config.yaml
num_hidden_layers: 17
hidden_size: 384
norm: "layernorm"
norm_place: "pre"
norm_eps: 1e-05
bias: "none"
tie_word_embeddings: true
parallel_block: false
init_std_qkv: 0.0186
max_grad_norm: 1.0
warmup_steps: 200
schedule: "wsd"
max_seq_len: 1024
Each number is 128 + 24 x the weight over the matrix's rms, rounded and kept within 0 to 255. Layers, rows and columns count from 0. Numbers have three digits each.

# layer 14 MLP down (transposed), 1536x384, rms 0.0468, rows 837-977, columns 288-335
169112111118110127131117135122139113145127139150122118140134129110107108114177187113176095117148143119147097145127145110171105083124146132133081
147087153144117140135084148144121153094144145115113143106159120147175122119125140116141090169134169150079106166125147187097137140161077160113110
178133136138134125150123138160138093133100147119184106163141104151123147119103100120141126118138159133124154110152144117138125115147131126105148
131117129163092193138140111112120126080080097146131121133144131130121127138132135128128151163113139048122148115156148130129120153187131156134134
202120119116136129138128106100140177124126152160134131082127151148104131161151114105106173112122142102124205104152139128124117150150143188105141
125145176157121134118142128117101169154152120109092128119167121121111142069124149175146155114127112147105136161135148104106135146105110105123158
113155135132134154113144116103151118147116161132110138132160113137092123101131144152133138098143130129095113124144193134154113137137115117122129
112129143128104164151134143177110063120177134070162096146144111136158136173160133126190172147152141160120119123163143138149109157108147150119154
113130126111112157115085084145128081147113140155126132137130128145158126152141141076127152132081152098156140111140129112141125131129134142153126
136161107124157177142131146169146070130087107185127142186099103130114125196121093106137159117114150092089131173148113108129117136122132120130116
145079160113142110141128152120146150152177107163127127094134123130106159169115116127148171128149143119140152149149091106142096133133159117174165
145146157127126128146133164119125120167144120151127131134144100180128129115135140133110169131140130112112130143115145150126119128153143128135161
109150130141139122118113144131135176123184159125166152149151122096129136136150148149094125136118139131145103140112137144102150177149109102131159
117161158131148125178142140170141073141148139119147126122144162134119163097155157086115141127156127123129129135127150137143089099160118111119108
127118140119143124104074144132115102143137113116128120162121150139129124113112142127105158139117155093117151125111122154109094122141154127126139
156120139121144149128134127134134185127134127167131124150147131132136160107147090133135151155157142128143103143141150150128120158122112110137136
121142122135102145139154129159111176134135135145152136104142100124115133102133122156140139142136177115136125118152136088144110155133097148112116
099155154115126143158132110106111104138130162114123126096147154124128101193159150083188093149121130154122160103104157150190150171179152134152153
167134111090127117146122119151129082156157126132140124112104133103134146130147104148146135136120120138135151106164134131132142131127158130148128
171130158157121104118096143102148066072124145142135093158138105095107132147142105130135110152121146133125158143115116140129076143148120155109111
132144139128167153114156130124117120135141146146135150111127125136154125117141149108140161137139135116066184124154182162128117155156143130157117
112107147111126119136116134166123199114149165140102149126157156118103141172150131135091141085107112126133141172134158155147121130149132126158126
161158110131149161124136159152161134171114107131130152135121154153143141122153151116125174136158120131126149179113155155127146133138116165145153
115123142110173160117093096130124114127128136124150152171145140180138121129119129164145133152156136125145097168121115132186106134110151151110142
141105139101102129151138123114109150123096137114130118100138107133115154142143131141145158085125114138166120146088133140151131098176113112126113
150130141140173118143118143135166112116159134183146108126121117129156128139132129109206102122154146109120104143119139116095108145155109108152160
111134153123124135140139152184127106139097142135118149129131085122141133155137145114114156117113138123146123157156121135117094111095151106110130
134134139151166147164112110117178152151150114139152116116139174134122088146128107110138132128106123136088145145141136124140145144138118127127140
141118095135146143116118174126108188109133153106147139123110107127127114153129148124155187122111168121115122118131153146150124128143105090155143
148137147127134120110090088123158106147114132162100125158154107108157132111098158168110169077181189108125196145142156153147139174149103117125176
154144138149132149152117148135133127179133146149111105138166127124105144166126164122158116143151141122170119092173121153115126131113162168118144
135138165135120111151094130121142118167093152204125114161181099112140153109115156112132166161135129172099134130163117203123170145121112158105159
173134185134178135097082140140134140127110093118130147140138103141138108163165122072178144163153137114106146130136117123149132132117113090118131
190162189099151141128080113144126089124075186140166143121156131135164120138167139114133129126179106097141140102156147144094110130222154173119136
072131128130112144109085153111120174129099158149111154125108100142123131155123097166121096108138163102149106097126146135114114181172122116125141
167160161098117105174121102123137077136129180117161124108131107091154089143125137118133130093143133136137137089129142165127101171100115109154124
160105148123137110118092141174163168123139127102126113113139130120136102128142117126125163095140127137136135154149162187123141140156107104141125
122135153087139140108135130169128097140137143129148124131148079161118123172141132143122115138139095188135142149166109132158109131129106114105123
161081127141138129175153177174153084154078116162142123139167165117067183146174149144184164149126138101102173140139136173112126130181149169144130
118163146119135100129129154174140112108142126189132135159087101135190119126152124112155187131130139105116159167158112148155143129131108179114106
124115116134115139158120143158121027140112168175146122140143129149133094153103152133104131137105109155096137175102140204152122129151126129106135
137126164147133158147099127151118100137130107158130109092130119123148154106143142098171151150147150099095154144130119134151131126142117175077127
145141172145149145144104140114131054164107102135147139140150106119118131180142142130098117101133178139123125147152147120132115138158117156143114
100154185106187157139130088115121119147150127189152126110094152121152115125146148101173151208138171136140186160147144109166116171146156123106150
161119143114165099142140129128154065121152120117113163104154147188126132143157142145118133136130107186101131159113141148121114122132110143122170
136119178118154159127140138150126027097124145114160164129130120130138177150124129115149133110133155111129134166143127127139113138122165146115136
122167133133152121130076105095129100130103130096139132151147121145122139108148120133149128117129143080110114158133168147136111132154181128173118
147105159151144142109089146126150147144122128153152131138127099151133131078119100142139146130143148116114144139109116169188105163173147157131130
168147137162092103102126140128108153161080093152114116160120080148113104131145131167127178135085137165131126117164107156098110155113113110140148
124160137131125151153161169106146185086103170128110140133174118066126142136158161137109167136143131121125112151169125153092110105112158170144122
101099136116154137147148133148148187145133080144166152126145145099106135119121139152130115153148158131143156115148158145159124137156128153169166
159135112113101145114145118111153102122121151117130162105154136143130130188135179138133141128140161122133128137153100178145172147131164177159171
138124119155133136129137131138123203087172163134128131102069110118146135120162140118135139161124151118165126144170134162156132127100155112142109
105147154168140122152112156146125088129111121134150091154158125145136136123120170123159141107174133141098142156173129149176123128143115111175158
139153104113099132131191109133139117094115117135124132125172125120139114174137132153147140148126141115133110118128085152150095132160103097123169
111113135128114183126135167085093113149148134156117126112134125124105111165146129121141131128168159164095153116139140143146115115126135116163168
134084114115090151129146137103176047096142091171143169115093113151149119122121157047137125153135137140143127124107109120139083126147169124127083
140143167151145178168091146124138162131151116131140133157133126186140116139129165137141128116102153147139154143137144161191169115137116131144105
096116151110139119144102099134137080125128147113130119132109138105097146146118100112142183101107124116092111142101148127147110143172130151177118
138161164123189126135140123145155163124123178125086124087156156117119131115139154126167101109138182135115127118139129139111128149118099141138143
130141135135154141126067114150097038133117110141118095110130080121099124096130133127091123125096115137110154160131130099112121135107157115117150
105105135124163116108104113132109067137142124133119115139116138100125108137129144135141085071146132130156115117088112171152120130133111112151131
122154123149115120164132128105090144116089162114165103109121137133158113129158131120123156163130151096094155111114141116105096145110086129138154
114107143136076143135113123120132049094109141131129141130145171140161142133149172134120125123090135145150139147111127120133135167142096133121109
118159141091101182141104121137154098168128135138123152089153095144116131131161139121117118119124108124111131145107139158137143132155158118121160
126173130106135142155097170090124103133164135133126120105132099153167114100149081143137162180117163117093143113168149134158094131143103142152107
162183153132128163099140124107122113111115146155125152129138143118156166182143160168111113109092143126154128134154129136118108142125167124133103
097128137145129127123135142156105111113041128133110124106145146152100119216146136110130141130146126128180160138154134118132107100139130133121140
123151156143108181150162121102132150125132127145127110134151152117126129131157132156153126139188167137140112168125110135132112160114164135185118
109158144140152107135106144114162172111146147133104123116127152125139097119142129122147145187102129121107144147116130132133131116126136139145078
152159167132121148110098170149155041149141152131135149119146129133131114145147165092117143144126167094131133135138151119157114117170128126144151
136138148129119115114137117152106230125152122131124142143138103147144134132117118151128119145121166109116132138148124131109164127130127124103146
093120162122118146143116122088118181116115160154132120132139133174137128112132162098173158129157130144130176100144105130139122135153155120137101
148114143110105155147103081138099084131116105126136145122141103133145158127153156111122139146125160117167154119176098141132124137082117153109106
154116133163106142130118152137151201139121095165137154172161149120165108158131109125138161146144118164125146128138123133140176141133130183119128
152104143150176169127142169098153199193155159120118154134125136150135105137141121145169126144156144083109118115155150151152150125149146126140171
131134173135135162128106132129089123146133152134148157155114122153166081138128135138187158139132132128145123118147114156105125136120123108188106
129151128121124108133144123118090161131115135148107146136137162103128125116142137090139126122126119177158112132150147173119117140158130109137141
126139142135113138131135107174104090151143171146161157124149127148108140138139147081118132138149139097109144134151151124104117157139125075117132
128103150116107161149163153165150139147116122139132128109111132123115173104128144125137213131150145168124156128150148142124176118139173143128155
130132161098159154131133148131107083161136126160110112091140086132112128121129136120127104133097127202176132148107132116128100140166161116146102
113145147109109150126120132146130104124117159139170138142124131112133156139091142106138123144144150176127137148152132152164128127123176091137135
136123133102153141151144106141151185158102121159144142140160136157122135123156179151111149112101138162107152163139136160117136141136093148117159
156144157165152166128125142135115138125127102138090119184132116121146125169178109096178173134140178115151142145113149112144147136133142158131129
150113162136136166152126121120161180113144143142167052137129122150121155126163207112121108155183138153144109155072122146203105110163136149159144
107127125134112135129115129093187155179152138151085150147131131140148186171200104137150110144160127156138139149123155137129136159170131167140144
105118143062104108150120108127105237135095163166098141064139129123125121139111179110157154149133170100125139093159159149136126141153122079126115
106132138147124113158122169122132097161151133160057152140106149138163167163124103132123158092096142139122124124128129140142140134132122134121181
146164174124181166121146134165156086147095170142151156138132135134111112107108170168119150096130108145145089145133178178148107170181140132115151
129112148121154135163125147116148198150119124146098141142144130139087160117133168078123146127107153115142148128154132158124098151133090115115160
148122168095120132140135143123135130154105134148146138124139143143123133110126172134144155093176118111127150131095142127132100142124128171124137
117131150132141144142131167165127150118147134122146141128168136077135135138166139118142141118133130137162140136097137133116135150136123145120125
149137132145140149130156126169117107145094136178128144185156130122136124137131167132139152128111071147139109161139163178083095164163126172106190
146137159105097125188155105113128029112131105160096117129145131099092129135171148129139117152121132093171135073161122125125111117135094144121170
119144129122169146176108123147120136152140130123120190134113171130154126139150148081166125126130139099144146168162127141139116097145150123098174
125099114157114176151143177162142084169150102147112144152152192110166131140169153110187141199134122108178160153149146149102111150129134130148133
116106139138161145143135158126144030115103140172142159112134170120157166133173130115158117103105144139114150129161124112114139151165158113133173
151112122099132146156096167155133127152152120117103144118117099182137125125127091112111131140122096120130138125097113129131113131174131140123133
127115188133174117190078150112103103171093141129130136086140131135136152164127123117117111159160141155114118135151188138151157141168171132140127
185136137139113149120131156142117159168114152144135100096090122135140154176156145120097122145111140144094156143142119158152056108137117141120122
127134118125110145152188191108102155173130160122126146153139178150120136133142124109112142104137153149127132169144155152156146127167129145139103
106138175092131141135131105095113197097101113120149134108140183116150150115143142127183119129134130146177137134126128129159147141130115127131141
138079120154121182188126116148110039145109135118149122142157142137116168141123180121052168121154137129128149093196138154157110136155150144109166
151109135103134182133058146114145098142108129139157106143164145164130110136148109123129167170143128124084166151138116143132137148147182133109136
159152133097107128165136117153128164147125130157123140104167138114103168171179121086144145097145140112136167157171121119143135151171171127082068
139111142105147156151100161135144180177108145147156179147127171128106128108164190151106142140144138126137150128113144120110097129182106113120120
114175165116160184160138161123123138088082132120174190154147145138174133140183184141156149126159161148127148131138102143142125138104075107123139
145109150105122157113146107138105129124171142134124102126139141128170150133141198119136112130116130140121154124106099108152148135137155153125100
125112131150124123109147134126107093129141166157128146131123116131083125122136133131147148139127175121152139134136139167206129131119143135105117
159149177107146133155130112148106098151116121138138149129133143107111138156126165135124157123168147139128141123157162170146087147148093163126109
160115153121144109146141177128137062116132148193123095144149114138171130098165116118148136140151176103104114126149140158122094136140160138123121
140137141107116138109085126130137104133114146159135112133159152153132122102141128144140143140140181174126139114137159174136128135127090125156115
126147142109128150139092117116121055147167142124148156156160125155171169125139112149176167172161102126135114136135100147104101161153117108134121
170131121115121097142109115149216146095127132135114172154138179150155103123141129149152108173121155133132147114144123128125102162134124116131133
137140150132120146124140162159165154125128141122153121118143101140138132114153154094137137147150141119120101131136118161163132139168112137139112
114110139152142154154116130127153081118139126157113164123123100114131167143157159153176174103147159090148142155127146121119124132121106140185170
122154140095154124147114158155150163142168139170118127133132148121184138092148129154142118126121142103131134125141167171147121125150137121118111
116116123148138110129100072114162101182142141100130117144093132101119096137120134103134096145141121123126143104139131159171127114117125075139156
156116148129135173172107107115133255132088116134166117142150127119139132146137137104157148133109124154172129097148123113143068154150128127111163
116151100158174154116127134145134116101143097166139102140133113112098151084153153149112112104157140114135133115149169154123093148143167119108112
139124127132128121122087131121154135133119116133113126122132120157134136113101164149120129120098163134107148168126163140112122131115125195114157
126120168113170131126146118123109076124111123193103186123152140118128175134161099099128142115155139137133159144155148123146058145123149141149140
159161181095166108133126162078142117138123128138136120115105098152112101118130138138115119113103134158152122118152148144116081153136194120156151
159124147142125167143124138102160153154123195175132152124129130131120144110117152089166167161119142122138145132129155144127103125103152147114131
133109162107173133140153109133137070135088138147123107135141141109121119129116158133143130099116137148105111123142114134170136146146126163163123
169149178124130154158145152149142010145118128124170133132156138156162129124166166114132165142158167122090119114149126130128116108145133150156101
127120160106112161105133115138165138135147153128118124135120145107128101114170140220143138129135139122094109155184193164171141102116114157104166
118130152131121121114119165089168096096132132162131148171150171110117128165150105114120109135133119128152140135152140146139133140148146143135104
118143166103144160183125117132141105155100123112122110171151117141131148136139151138122172136133173126116149118149145121123092114137151130109142
111158141142107124132111135149126152154138127137141163141143144115100121127122171148117148105118095137158125152131137146110157121165100138121164
137132134163109088149096142138114118173107181144094113108110098111148072136175101116156156147128168105158130120132159125125098100126160109164095
126134146127138139102123130084124112159101149150164140141146165141137109128143110130110141159141123111099144147125112137153138113172142114160122
118159152112181128156119141133107143161122112129158159172141119148110134126160148164088094116135106108113102157119150137142084129159137163138128
132133178098122146126138155108111069099136138152125135105086127171116153142175148114160099129114115102142151169159131114116154192159124120117079
138084139086150106141146161094139087147134156154111142097152141132103129137153141082117098147115099123123138175135142120192136176101125119139140
153147116119117152150125164097093143132106104159112122124156128155117165153143116092113137148111166138133104167115132121140117128141153150089116
154163166143109146125148110163141083114121167167111135171095150147172133141140130156173133143115145131138168136116093152144178149146100149106161
127135158124152140163114150130173060113132106172111137130154076116139121140140148156125129131125150122121136149145157145142106139115101126122151
133116105153147148165136112148119140171146162157120106153163163140140083133115137118146160131121119116132138128142113153163171137141153128107179
116140122126150164131128099145167082109122127156089129143117139121142171153152111141095134090120162134183153152149136151097078133195162101117125
093107137148110155144075127121099048119144115183127134113153133121169123089120104134124121097121145108118152101112151162136137108151111177123151
# layer 14 MLP up, 1536x384, rms 0.0495, rows 838-978, columns 288-335
122157131131136111143123108118140138139120122126128122116145093141133120146159130128122099156140121125152140111116179112157178104141103180127145
120126105108123124142130091115115115153130140149183138123127078120121197165117129106122122122186138126108164160109128105100108095103127115126134
121136163099101164171110151113123147140143077138125144110071098162123135146150137160128126140183093060090148154093116109130142139157151143135140
090155134143139152136156146142199119149153098134151108112122175177103123133139167147125132123133133124119113177145088142106117144108150137123164
149126112099138126133132118159102130140103161101150174104074143111131147128129134118101104148156170109122106165168117130136101086153132179138137
121111139118134158138159107058166160121116148109099162145099133132096103095121147144159135147100135107108093171117116119109176142133160083137149
104116123149168171083113119111161153182153131061127138185108075117157133142114120102089159147148146122123102116106129124132113077143080074109131
113160158145131073124127125106121123140142142109167152148143091129083125131148111121156116161156121165113119123114154140153159146094141138108109
131150133118093167149090113097161124133163091113170079109117152097137156104136130127171133138160130116099169129124107122107115138166104131138132
143089074132068145146116201106129118142146115091113128115135154107112111160115122102109161098122117124091168177142142185127132107114094112109124
125117097107067135116138146109126108144152144138120153136148117158113113126124128138127154183077164119148133135132154105131190142125155119089135
133065100138042137140141146101136127103141123084109115149145105140131132136118127142141136112135167138167086157122095171135154122154157119096067
182153103143123134129139200121090140164181121108088103150089125140124111122091123099134142094138115133123135111158120133097151127133084126123136
119180126130128122124129125139091135144119118103113141098095107116096130115125180095131134128120107119153119143170131139150141149120143145140112
092069109153112146128126093095123138113154106129184159113107132124087111129135164152146154097122158119125122112120136114099138164112094161116082
144181113133179124100116127133128132170154183164127139138121151125127109123151056075165139093100149122141103112127101110135115084147110130140112
103154119115099175156186124159172161107119115105119128090150090130143123095130116153087094107112111123171128112131141129140112134181088154145120
117153119101166160136145160138133120139134140116099120106151123139095117118126155129184127120135102146153152136131112107102141132150146167132122
102089165134099134121128144126116128188122126180131145150138114127117140140138132151146162159190102173154088142140108109101150098146102170150116
108120172109085134147103129108126132157174140097086159104158118179116154125137148130135157101133139161114144100117122112147148166131170144106125
122088172126112143105137132147146150164108099129148135172117103108130130076136115162099116137134148110158115118110107157099139137108136128170110
147123091120074109146136112105136110090166130140131115157075110104095116118127152116104140106127131107151116129105104104121125155133161119097131
131127138135082084110100087148132113108126137111178145127126137126097171106120150100118131151104131107129122133096095137073138061124098119150155
155139125154096124124141148147122110153158112123109178106102121150130088122133146126108155132137106161114140117111121103150134158102143117111105
137148125120153122185072157143052185151119104088127120152150099137126133134111147135127127092110145127129119082139123122128144133151076156145147
150134133094117152118177162128137182101129151111111149143112135123085079093126115090099137109145180120164141119102148090144126129132149136136078
126175137164125167131149151163108145143152105126119120155147099104074157178184123137138160146099128118149097176110138130114130159111091120175133
133129129123136114123118124106108142093073135124112110117145129153130147120134100140142107130081103130169096150125143103136146125116174107157146
153115139110060114144104167108114125148167160134134115122083141133165126172107074096122162053089132119137114132133111122139184131125152140157151
146154085107122133130181157084112107122115140167136132122143145131113155127135107156113113144129153158129136128127171117147106157157171119153106
110117121111106132174122124135098140140134118114194155113124121132119148150152132142124137126145071124107081084163161142051110143111117133141155
127133172133171086164115103119138137153130119109140141095183108142103132133128153132154116141100112104121141182141137139111128165112105150175106
194087191129137147142126172125102112126109108096122118080130119123148132127169112109134110157168146094141165158095147111100129084171121129137142
121178137081129100161086101130142128129100091126115144134106141110089145143115130149116150165113124142149135146151129153160117165134108106107086
094120162139122159168160132130138139105148124119110140132133098097104081117121136176139150153091084146138154130096142124126173151150151099085124
123161126097133132106113133122118152140146106126130120130073086135155147167123150127115150155144118084114144124167164083142147115128099109114150
151166110160109114064102137127162157140127114160146140112103113130121172127127141141113173129142135146103176152141153131120145157149110113125150
133093134138157087127129109106075108153163150107176140165134127130127143109136110106152104171166176137116131108131128134109101128126140106139142
123138172167166101111132111108122102154143110103141119142111130110112139125154107118174117110135096121110123161083153155189141142146094139121159
151149142113149123139128145101153102167109142072130124130085114110137143135132109136118161169129145130142169109125108130096136117131111118137143
135170140135139092121122130141155069125112155166133113145129129092136159141103114110130133076134118122153127133102132185125151174119174182112118
124119126150136159123131131132128140103165127147110181142107131121151105120160117118147166171147130146109130105109151117135138137109098124104103
113149109105079072104156142101108106169147110119162119096119166108167156135118115093136062112117080121135145144163103125080174081143132084134123
095105154166129127110157171125140111101121093120161145121143176074121144148109138147103158122094121130155146096137093160114127115125149122152176
147148129126145130096148145098117115154079152098158079150150123124123101108100122105120158129114124144087098158127136087144141162113115156165130
131166160125145107163132142143114146137155122135141159108080127123118092095111169139152124128109111106122131142130101154168144129111158149130122
143180142130105116133163131127093108122112156108136154115098067154119148145078140158133141129137108106145146093141124110134093163130114127173141
145132101153156127129170196131093146121115071116132096133167117126111135120133130122164102107159095135110112122123101141141112169150098131132103
106159116143134180183151162149138137105120107154177138139155112108108124148121108159114107103151114128121099144157095095121142144157121146103067
126116172142132067123136128149099144110137113113121127126075099125181120132116133111129139112168148132123074179130136099133118149137141120162130
107153121105138118098098134158125107085125131114161119085122133091106115158153152089102119125130152102133136156119119166122114141156145134096106
122139112135141138146163112095147109167133129133128136138107127144140147119155143120122130150131113119156091134140136137159152107133116170099146
082146116131122152138158148080110117114124165100164136121078154138155133134145109097134120116125091121071134147116134086136120084121140152134163
121165144150092134151109127118184108119103146144154134083130125120152177150137138159137177125180140136138161132108135123115147144161105151138132
124134119133105127131122114123124153129124180113140129150137140106176119146117099144088155084174081104108117140160095133118141147102140128157127
166144125129163134122149116122126075091113155130158174151159158143124144104080112108134099121152157145104146160129139107111115168079170104134136
143105152116129100084137163112143137123131161156108160122119136141114095146146124188122084135113136121147136107176143127129089107153160112087142
130141131136127099090117149117144144112133148121147102128109118144134112097094099141139097127127108138119113139092121139134151114091145144154138
092107102116108093159096109161121108109165089114127131117137100115124133138145110138123149108144089151126161133111102134121137092155156130115144
098107162131149093091144150108093085103140108086130157132134126127144167116120162077151166122132151133114125123107142151149120118151146145145126
199101137099097120146117166151138137141129096121132118115139135150138141139169150108121120154138134150116108102132135105119096156155127166135119
132144110131137084109137097114151068153138162131146147074114115104098084144135124143168159070141108098138113108149149134171140096126139126135090
134157112121140129125140116140082115127139125117146106149074101085114116111091151107152126096116135137097131149150133141131116104110128118142108
093165078061137149083133174122138130124144159145156137179114162137133150141115162134066168174142137127147087156142144140148129157134111126136129
120142123108146139121188173141162158145147086124177116119130137127125136133115144154136122077130111114113125167140110125123127158115105144141127
138112105134124134162117158147141104135149131114129138138161146140109096128100116132193138117162139140134106095099134125144111106154103136135147
108137100139165127081099126152133140154118116102136119092140115108113137124112107134145152081116137143131119138105142099158104127114130144153132
167146100115136167142180121139128130166135120136130132105119100084060089136118144145110138146120170132172091098192129137151142072123123135099168
143109111197167099107139129157117160111130135118146127139132172077137155144126158145098122066118118074118110139140146132162113154131100114098113
123125089090132152110127149137145126108113133123108142162141101089143156123119117146106138111188113166119148120165136129092142126129118106096125
100139145124149167126091147113183136135150100102134154114118125132140115121133137073122136121104096140136139167124159095086134125096146119096180
117175121102104139115117134114144142120152140114143143120119077121135123135149095177136132115128167113132125125133123135075097099128139107104147
149154145178129186098120111215133124156103149123131051087136115114120157152097133109151158176159139129128117120146070150116153132150127119077139
151154143123147141119179167155115138155094099135158113098095122125131149129106128121116103173168161125103112106173140114143095187122115097168116
188102105136076132144113090163146171168077103082185170149129118124141134170113121121152160136124162102138143152128131118118108127141120104135133
111108129144150120167163122117139114144118087168155118103133073129096135119111156122134097153163124135142151109144136090153120170123142160154106
102130159166111105102118137123143129117119142168157139127137115135149097140121079108101160104094110158135129144097102118144164142105149103140175
103117135165132121110107153106138140110101146134140148137123147118071093140130129155126129110155111121127146149163185191127105133122103125151148
095102123046104132115153167170160121157122104102122171173087092120166187138130119118082160141157114125145132085130130172123150086122191146133165
124097157114146170179102108135134153100160126133096114138127096118093095117143153136142131133068107139124137164139119119091158142123136152150113
153136100132151126115127151092064140103119154117169097107135113124086131132139126131127135149119097136119118110130149128116116133110131128164114
144120143129091173126172139084113172116117180106143180123121147160108139157123114118138135113156165135143132123155110138095110161127102149097114
158080104132146117152156127135136169116127092086151122131103148154131107123110156119109110135132090073116123140097162146112064176124129124157135
134149148147131151145131185127135134105112135157125090104144097117142141114131132107076131141094116092099133126112173144138089134145106073100119
095156126195100134135101107134106162081142130104137139109096132120109161132146110123118112150154150130119085114122127132142109122152122161116127
097194128113125114155152142148095151124114146110162107135118127139124182144137075167124129073119109169160116133154094124128137107129126131134163
099095138126117133161079085113083138133069137174171163113104120148117155105114116172138117132140090152123141163144127154133124110136143118146106
160139068077116146092135133087124134170142094091147124099112156131138120119098158111159162096138139115154064134090112113086135120149167094139098
135148104144120119157143113137143124108124108131154154106134120099138140132136113173158164101148138124145158145134099133149147084147109146145106
135162152198134166142148128085119078110131120141111105129082142133140138139135116158146143149160131107097151142139145140145144116137128071160101
183160150141114098122165122120123143100164134133106137130107114120054115152130142151143116147085104079103082096149150143166130124162103141163153
135117178129165120122114173129138148099100164106157127075079150116137144115097140114128143114144149122118162147141110155143145103146114123142124
133127141105121095126129136203132103153133136146118170136122075082146138105106075137162105104103165159215126157119125152137101101141171120095138
110136131085142121103138118080092134133105083124156136133116100119118139134115120196077125152176101090132107132112131144132156124141143110131141
144149109110124110128113114136128153119133120137120144164117115161108138109112160136082104132107149117192164122099140135110190130110126115143113
163116112168168138091084142171131158201126179099137126195119133155115165131147116143154123131120163131168119127127184157111089139156136092149096
108139122163119175139145114113142127152118133106148120184115092133104146096139178113140113100155143100149124149144108106105149110076145108136133
143145135101129155143149153118111125151147142122175152083161153152116135092129112127142098143134159139115107080121143117144152136147097132132110
131150118113166166142084155180112145067110132092117123165143084093155135173099123127119156102125112111128131119120149106131151170139104098122135
134108147134131128126148126109095124159152154172144115110130060135131086154138111147153171141088109166121107114172136157126138101110162097102123
129117071133118124164151143141118108097161121110144140125111112144135080137106135153166151131140123159144151128124104110103123148116124162127167
162128126123130134138094104136144127102109142098143154143144100111151099127123112159101122082156145139124107117148156126162102131096220124165133
113148135097162143119108151113113147114099106105153122122099140122174132182121136120108112109139154123114137167153141134093134121116131132150114
109110132080145139147133164125176141119178170139144131129126122108162133120094156160119162131118123126102112069121147143109133139144136147121189
076147118095135119117174151088106166094124130105105136132142128130138092118128137173151158139154131081105146123141124146123101159151103122137101
123075158125143123132112134108134161119125148151156167157147152167175125171109112100155174135133109096114133130130106155153156123133115147128107
112096132125093102159121109097154102123106112148156181150122129140122097118133119115174168190140138054106132127106151109092093163136105158118148
092119147150106140175127124105125120190104135127103139100157151150140131157110119074100119088130113104102103109133113100127136125114135149135139
099127118108145138126076100165151123097116090098136080122091170122080125112082142083120118112117117135120083102105124150136106170163134130119143
150105163162072097144111206108180119132122109173135160136131133127123169130099138116159095146154136135171121135136114163160132092130110133096077
113123125141112127170165128142101111078149115119112157120107144132147152143125128126122118146100132084153066150179102090156110101130085150109124
091135130084140157113119117149128145063133119125124133167091100130149186102162103126118123160154142118154104134147137097139130184200100115132157
139148153142140136087114115160167180178136121126106130171124161169169179128141166150096151135190104104064175098181117118147105114091148093145098
106131134151131145124149110132096098164115148114138168125134112139108126167133135111115099161130109158152148118154127106096152115116146093170101
159120098124085172160169136109102104129095137132121105136080121143147105111122152135128095136118105086122114158167144124155122153110137182145129
122103175173159133121081141162107140180145136160144130159131117094130160119117149158143161122137143111133157127103141122176128122118101144135123
098145079167106139127147100143140123098171128123132140107129143133067130131118135147145125144144152124118159152088111091137136135147124106113132
144122104094116147116150115104127153109170131149142132181104109134120154110151154108142108143182128126119134119125128121096123116104162121120128
128126128126145142096164140094135134132121137106126118170116090119118121167091117120161116121145164104175074090106156141112132161128134133100133
159113123158128125078112094123128157129114140140118138151146116130141120153120099158151102151145095135115122115124137110131213167139118117117077
129107153149132126138131158152132120099122142142125177148129113128127127139124108132139134172132193161155084158133129117110142140102073154135128
088156143093117120108127156097086119116081111144094149159108121146113115129096136113099127132124129161118085150192114118117142054166175123119148
118143156137123093101132117098134128102123117103106163123153086135136103103113112137095138104111131118170156144137099084107118164109132122099137
099150107169099125136134074117143106130145109114116155106146109138127112116138128103098117126122116121112102125091121124108150128111142139138125
133144140102162102124093113105113160144126152101135136122102148129133140144111155175142157099139114162114123153132106058101147058132128133103157
125155103145103106129131138170118152123101113108106141171152149115103142107123089122136139111080104146170120105133090135132116106134138141111118
161114120117123134144129107164159122172133135119180209117138131141136104153149173172128127120124146162137111132088134136129104169152107131167114
158127160147094134128117132115166131121121140126102150099144127112140089158133160091122105145141131101113147079139136119090119153141074127090148
144096131141112130084151158105117118110148131113137150127122114093156148142141107113119104131114111133120126098138109123117131165113094118139114
139137125148126088141129123140134108140110113153133149129116111130124104119097126093124130129148132159085116123129156136083122141135157158097115
104106144126081112157080117096118136125122129121165098126123117157144150163150103129122099130140120107173166121115146123126126080093141150115121
140158153116102102105126124127126141119149167106107151147123136111131149158122159097150147140096108134202112096104090103103145111108142093142127
134173119120111123126130130106125140146128136123144173161126125129089149112131116121128128166133098164118144094078171113118148127116118135176141
100091146178141100119113111138121133102137143128159161141140052155072124121128136113087127149109143121111139111099156147130113123139140114128111
114105187156120097122140145148144113124110140147136112121136117155143136130129088139125139124133127114136130111149113118104138099158099157110112
115148079158164150130125140096105145124083102173109165171154166095094165153136091145088153103146116098166135098113197134106134115142130154146115
117153098100148137141164108121128127137120133105108145078114137122141174104108130083090150140123144146140137118135106178123152139153185098102114
146137084139130126125145132139157120137107090113137129126074138099148127108113121163112105151164104147126090132138117150111133143143124103147120
157173154128108128144129117106127157118099115092126126131101124099124133159128156151176154073178193122124133150164111207101102134135145134149148
097101125113151127073156115118128088146147113116192145120129115156119161158121123163123146138122100101110133131190133139126100109093109122147144
068113106073115107133163184125143143130120147149107155130106140140134135140089126158101145104129136114136136147147139140116112187128091131175115